Weights of a small transformer language model.
Size: 6 heads of 64, vocabulary 8192, 64.4M parameters.
Architecture: rotary positions, no biases in attention or MLP.
Training: a variant of Muon for these matrices, 402M tokens, 13306 steps.
Each number is 128 + 32 x the weight over its row's rms, rounded and kept within 0 to 255. Layers, rows and columns count from 0. The size above them is the row's rms in percent of the matrix's.

# layer 6 MLP up, 1024x384, rms 0.151, rows 376-406, columns 192-223
size [103 100  98  98  94  97  96 100  97  93 101 102 102  92  94  92 102 105  96 105  96 103  95  97 104 104 103 107 100  98 100]
[[186 117 157 109  96 131 168 123 133 152 136 133 120 111 175  78 113  96 136  94 132 162  99 114 154 116 130 110 130 148 114 101]
 [124  91  53  88 153 126 135 129  91  96 104 133 159 135  74 136 107 132 128 186 161 165  97 163 123 176 110 157 150 174 105 107]
 [117 108 162 136  80  91  95 139 101 135 109 153 117  92 156 134 174  85 165 143 100 167 146 138  70 209 125 122 109 150 152 106]
 [ 80 140 115 169 193 133 100 159 143 126 166 134 130 185 106 184 134  60 177 181 121 153 204 145 141  96 139  98 155 136 122 185]
 [163 150 116 101 172 170 136 166 135 192 136 149 105 150  97 122 126 163 122 137 176 165  94  99 125 109 114 197 149 152 126 189]
 [147  96 129 150  96  72 151 126 142  93  91  92  81  92 144 154 128 126 131 133 161 168 182 156 111  49 126 113  53 107  68  82]
 [136 136 137  61 102 147 149 137 122  81 116  72  87 136 150 162 155 129 124 108 145 111  84  78 112  69 126  93 135 129 177 116]
 [160 123  79  98 144 125 122 132  89  92 120 104 116 208  89  81 145 156  80  97 122 117  89 123 128 145 108 100 126 167 189 121]
 [117 111 104 210  86 140 139 129  79 117 134 144  98 110 135 152 104 124 143 136 100 103  99 130  99 142 174 115  88 133  82 140]
 [109 112 106 109 154 199 167 130 192  97 150 133 174  86 153  59 159 124 134 139  92  93  93 168 189  72 140 177  88  87 148  50]
 [ 48 106 157  98 153 192  91 131 175 199 184  99 118 126 120 115  92 152 164 125 140  77  96 177 142 111 120  48 104 162 141 106]
 [130 155  86 173 138  89 166 134 148 122 114 137 115  68 163  39 188 184 141 137 108 104 137 129 122  95 124 164 156 115 141 158]
 [127 152 113 115  84 138 123 189  81 134 148 149  90 158 126 134 142 165 116 116 142 169 113 145 151 139 138 105 134 132 133 133]
 [129 154 129 179 177 101  94 111 140  66 143 135  99 119 133 127 189 186 109 144  68  84 114 122 172 198 112 132  96 163 139 149]
 [168 103 140 139 112 106 147 139 111 163 117 190 154 143 143 130 163  69 160  96 155  98 143 157 148 141 101  85 111 159 114 101]
 [140 203 148 173  99 129 137 141 123 138 142 194  84 129 118  98 140 145  79  82 122 143 126 133 156  99 116 132 147 109 105 153]
 [114 219 178 193  92 163 112 116 152 159 136 114 141  70 167 132  83 184 132 107  89 141  79 129 120 133 160 103  97 165 113 136]
 [137  95 147 110  53 195  70 145 122 115 162 120 152 121  93 156 151 112  99 144 109 148 129  99 194 146 109 141 126 207 117  99]
 [133 129 152 116 142 132 165 112 122 127 133 144  94 157 141  69 102  48  62 116 125 130  87 134 178  78  94 118  82  76 122 137]
 [102 139 112 147 114 147 100  66 170  67 127 137 124 139 153 119 117 115 120  96 160 124 109 108 141  84 168 122 131 156 117 109]
 [120 113 128  78 150 113  87 135 118 192 192 127 150 171 144 161 162 164 198 143 106  77  98  86 155 163 123  67  86 109  99 150]
 [123 120  94 109 141 134 109 211 117  60  90  81 162 166 136  64 122 135 114 164  82  74 185 139 147  96 127 141 175 126 133 113]
 [107 164 149  79 133 167 131 160  97 101 213 170  72 128 140 152  81 106 127  92 148 122  82 133 176 174  44 160 147  30 109 131]
 [ 84 158 112  74 149 126 109 151 123 179 107 160 111 120  80 141 117 126 150 170 161 131 136 128 138 127 133 205 113  41 123 116]
 [149 137  62 122 166 121  63 157 141 169 101 154 155 140 121  76  98 140 186 109 107 178 119  83  96  97  88 173 141  80 104 150]
 [ 85 160 129 139 110 164 137 155  91  87 102 135 145 129 142 126 152 166 131  88 151 159 160  57 152 103 185 163 133 101 147 123]
 [117 164 141  89 149 120 132 178  58 130 128  83 129 123 174 112 131 129 180 133 159 147 114 151 161  78 150 172 117 102 111 162]
 [172 151 188 145 125 114 138  95 110  94 151 124  94 153 121 140 139 150 130 160  73 129  77 149 139 104 144 129 147 148  98  68]
 [151 121 112 156  86  73 150 160 171 174 170 109 113  93  97 154 137 147 105  79  76  77 114 138 161 123 142 122  54 113 179 129]
 [154  89 101 171 170 117 125 158 162  93 100 143  54 178 175 141  95 126  75 130 146  72 152 138 167 124 112 163 111  85  92 165]
 [158 135  86 150 133 185 129 115 132 153 109 158 118  74 107 122 144  99 127 132  98 182 107  96 161 187 159 184 115 126 128  93]]
# layer 6 MLP down (transposed), 1024x384, rms 0.0885, rows 376-406, columns 192-223
size [100 108 115  97 108  95 108  94  99  95  87  97  95 101  97 123  91 108  97  99 105 103  94 111 101  93 101  99 107 101  98]
[[188 106 135 137 176 141 120 125 169 128 111 177 111 131 125  99 143 144 113 108  90 123 149  56  62 175  87 116 151 100 165 151]
 [152 120 130 163 101 127 102 110 128 179 139  77 146 115 106 140 145 160 148  89  54 149 140 205  57 108 105 103 141 157 162 126]
 [ 84 116  74 157  47 141 147 138 137 101 163 124 108 200 125 133 202 129 151 139  88 175 120 113  81 179 141 129 109 160 103  88]
 [108 139 119  89 199 140 123 162 135  54 101 186  92 173 226 138 147  66 172 132  88 175 221 114 166 129 104 107 181 102  76 146]
 [ 78 157 170 186 148 157 135 108 140  86 121 131  96  98 157 107 129 115 151 107 119 172 146 182  98  70 120 119 154  92 122 128]
 [107 153 164 149 129 192 146 167 119 143 138  96 103 167 125 161  81 125 163 150  84 180  96 186 153  91 141 128 104 152 127 153]
 [146 208 173 119 169 198 103 136  77 148  94 149 110  77 134 131 121 121 137  82 147 138 140 106 116 116  54 191 102 177  68  94]
 [135 170 128  99 118 110 146 173  98  83 159 148 116 125  87 195 161 128 176 126 174 130 123 178  92 119  89  67 113 142 178 146]
 [160 101 203 140 116 119 149 124 112 130 120  84 171  99 111 140 128 111 159 142 155 107  74 113  83 152 128 181 168 175 131  84]
 [144 119  97 106 184 180 144 104 124 157  95 149  68 126 132 120 206 157 135 113 125  54  72 161 101 115  93 130 133 124 144 162]
 [ 94 165 118 106 165 196 145 155 122 118 178 201 114 176  75 152  99  90 134 165 168  78 138 160 102 110 105 133 121 116 127 200]
 [138 165 119 155 179 142 150 154 138 130 132  84  86 124 174 106 171 137 111 150 176 132 192  94  87  66 115 100 163 148 129 204]
 [113 191  80 120 110 184 150 159  95  67  66  75 148  97 155  91 113 160 134  93 124  83 115 120  83 107 123 142 190  93 100 134]
 [142 150 130  55 109 111 159 120 155 129 146  89 114  96 103 115 117 122 141 170 150  96 150 108 151 178  90  88 124  97 146 169]
 [ 93 175 187 205 139 148 152  87 171 168  87  98 144  75  99 144 133 171 158 147 135 218 108  98 125 118 221 121 138 132  86 161]
 [169 148 154 192 128 144  83 173 121 180 106 166 128 114 129 151 167 119 156 100 141 192  90 155 104 155 100 153  75  96 114 161]
 [153 161 131 113 135  89 121 110 119 131 147 173 160 101 125  66 131 134 138  71 130  97  77 192  45 196 121 130 195  48 125 117]
 [118  74  98  88  81 175 132 146  92 160 156 171 144 144 107 160 147 126 129 108  97 141 178 138 110 152 149 131 150 157  87 151]
 [139 174  95 114 121 169 116 138 130  93 176 128 100 175 118 112  72 117 111 130 157  98 168 145 122 111 123 162 152  98 130 141]
 [120 145  79 171 147 132 108 125  90  80 138 105 183 150 129  59 139 142 151  33 161 151  70  60  73  80 164 102 125 135 162 151]
 [ 81 174 131 171 150 156 201 124 143 136  87 165 131 132 103 161 108 160 173 159 150 137 144 193 122  59 119  95 125 136 169 103]
 [139 187  98 139 150  60 105 163 151 112  81  95 158 146 101 137 156  59 136 131 150 120 169 128  67 110 119 108  98 146 177  28]
 [ 89 161 155  80 149  66 200 100 126 109 135 122 157  44 119 141  88 143 124 180 123  59 177 161 125 115  91 189 150 144 160 132]
 [149 114 171 107 113 144 139  78 149 116 165 103 106 110 117  98 102 136  98  97 136 160 109 112 150  90 143 145 122 147  96 128]
 [156  91  98 111 122 168 117 104 138 144 119 123 184  90 136 117 118  71  96 146 129 115 169 113 130 110 157  86 146  48 146  91]
 [ 85 113 136 135  61 121 130 144  96  71  78 109  92 117 149 207 129 119  96 101 154  75 161 100 136 111 153 127 131 144 125 125]
 [147 155 143 113 110 149 160 187 112 101 170 102  65 144 165 111 152 153 126 130 167 156 125 108 102 195 180 178 136 144 109 139]
 [ 35 149 106 113 128 159 106 153  99 110 135 134  99 141 126  85 118 133 116  80 104  90 138 133 148 105  93 125 128 125 138 103]
 [121 168 140 172  95  48 130 129 150 145 137 161 147 114 137 149 147 105 136 145 125 110 117 176 105  89  95 113  95 126 121 115]
 [126  94 154 162 113 122 129 159 127 142 143 100 130 185 150 174 112 176 159 167  84 135 182 140 101  84 122 144 172 139 147 168]
 [124 131 205 111 134 124  70 109 138 131 130 123 126  59 124 111 157 129 105 136  79 134 128 115 113 120 145  84  99 179 155 156]]
# layer 6 MLP gate, 1024x384, rms 0.144, rows 377-407, columns 192-223
size [104 104  97 103  93  94 100  98 100 101  98 104  96  89 102  96 100  92 107  96 103  93  85 107 103  99 102  99 104 106  93]
[[115 135 176 129 131  63 134 161 142 107 135 179  78  94  83 151 161 183 152 163 126 178 144 133  60  46 171 153 122  76  53 136]
 [155 123 110 154 137 112 128 161 129 136 169 126 132 132 159 128 113  91 153 148 129  49 131 120  99 163 115 119 148 105 103  83]
 [144 115 136  78 112 137 141 108 136 142 122 108 138 123 215 128 171 171 116  79 125 119 187 100  92 109 114 124 197 191 115 112]
 [176 136 104 115  76 146 103  98 135  97 163 149 153 185 181 108  98 145 100  82 162 111 128 151 185  35 163 116 158 168 128 114]
 [ 98 110 128  97 165  77 141 170 110 102 100 149 153 130  94 154 148 117  66 168 124  80 117 155 143 136 149 101 140  89 103  82]
 [100  78 134 104 124 112 141 111  89  95 128 150 144  73 129 122  78 123 159 155 123 138 106 161 144 155 147 151 188 135  93 174]
 [190 139  73 153 112 126 132 131 151 133 131 145 150  79 156 110 167 164 103 125 162 120  63 109  84 178 220 162 174 137  77 116]
 [106 151  99 126  82 183 122 137 157 109 103 150 168 137 143 171 138 163 123 143  74 116 100 101 114 165 169 146 150 116 135  61]
 [124 121 114 119 116  67 164 160 130 144 137 161 126 152 101 161  80 125 165 116 125 199 124  96  83 140 139 111 119 123 100 130]
 [ 78 119 144 129 101 101 101 172 151 150 132 157 144  74  77  74 149 114 134 104 139 117 112 135 162 150  98  97 103  99 111 158]
 [137 211 134 107 157 154 129  86 130 157 114  54 124 146  79 114 153 176 149  93 140 151  85 103 129 134  68 135 116  71  97 115]
 [181 192 142 148 123 101 165  57 140 135  88 136 145 159  79 106  69 174 100 151 148 104 118 164 134 126 152 156 136 158 163  84]
 [151 101 167 136  93 100 158 140 121 147 125 144 144 133 121 166  98  99 100 138  51 117 138 166 164 226 129 121 104 123 139 147]
 [156 162 125 128 128 147  98 145 106 118  90 133 131 153  88 133 138  94 112 136 107 178 171 121 121 191 114 149  84 118  80 120]
 [143 120 124 227 147  99 130 163  91 200 123 198 147 107 159  96 125 135 144  81  85 101  97 130 203  95 112 184  74 117 142 149]
 [ 99 118  53  80 140 115  98 164 135  92 145 121 127 112 144  63  66 116 127 102 154  60 123 146 141 135  79 170 149  86  79  55]
 [ 79 213 123 147  68 118 164  89 186  88 139  83  95 168 147 117 121 194 130 141 179 158 128  97  84 161  61 124 109 145 105 169]
 [148 177 150 128 168 112 185  75 119 147 160 105  96 112 128 114  90 143 103 183  76 124 153  93  88 139 163 155 138 117 109 140]
 [143  79 123 141 102 127  95 105 150  43 133  87 159 109  57 120 154 201 126 143  76 132  99  93 172 133 111 135 154  93 159 119]
 [118 169  80 183 136 145  77 142 159  98 168 140 153 110 112  92 134  73 124  93 144 141 139 153 107 165 106 122 101 115 110 112]
 [ 82 137 136 159 126 125 131 125 114 170 135 153  62 146  99 118 141 101 141 115 124  74 196 138 132  88  92 124 124 160  91 119]
 [131 107 157 118 118  88 143 133 174  68 153  89 149  99 117 117 127 127  99 122 116 140 119 150  77 132 138  82  85 181 168 110]
 [ 85 176 161  65 156 127 167 191  84 196 127 130 183 145 142  73 139 148 126 117 165 145 145 107  71 103  82 185 106 147 143 168]
 [163 106 145 128 131 118 133 147 209 125  95 114 119  91  90 124 149  93 154 114 176  95  77 168 124 162 141 135 169  99  54 158]
 [110 161 104 126 104 158  84 137 133 100  78 160 113 102  97 141 149  94 145  60 161 112 127 145 152  91 174 100 160 126 122 142]
 [137 169  78 132 155 131 118 119 144 125 129  86 128 139 136  98  88 125 160 110  76 203  96 104  98  96 125 128 115 227  82  92]
 [121 184  83 126 126 153 108  93 117 115 155 110 109 177  79  79 186 130 194 138 111 176  93  90  68 140 144 139 140 135 102 173]
 [133 149  95 176 150 175  87 170  85 136 132 186 115 156 131 151  82  89 165 106 157 141 155 118 123 177 119  99 164 150  72 237]
 [127 127 184 122 107 129 124  81 115 110 102  92 113 163 125 110 136  63 136 124 185 158 134 172 157  97 104 114 143 131 149 118]
 [159 150  96 165 116 175 184 105  99 110 118 122 150 137 128 100  85  78 135  82 103 197 176 157 197  82 137 161 138  78  86 128]
 [115  95 141 150 125  77 181 118 179 159 119 153 170  58 125 156 138 144 164 135 111 116 120 156 160 105 177 149 141 122 159 171]]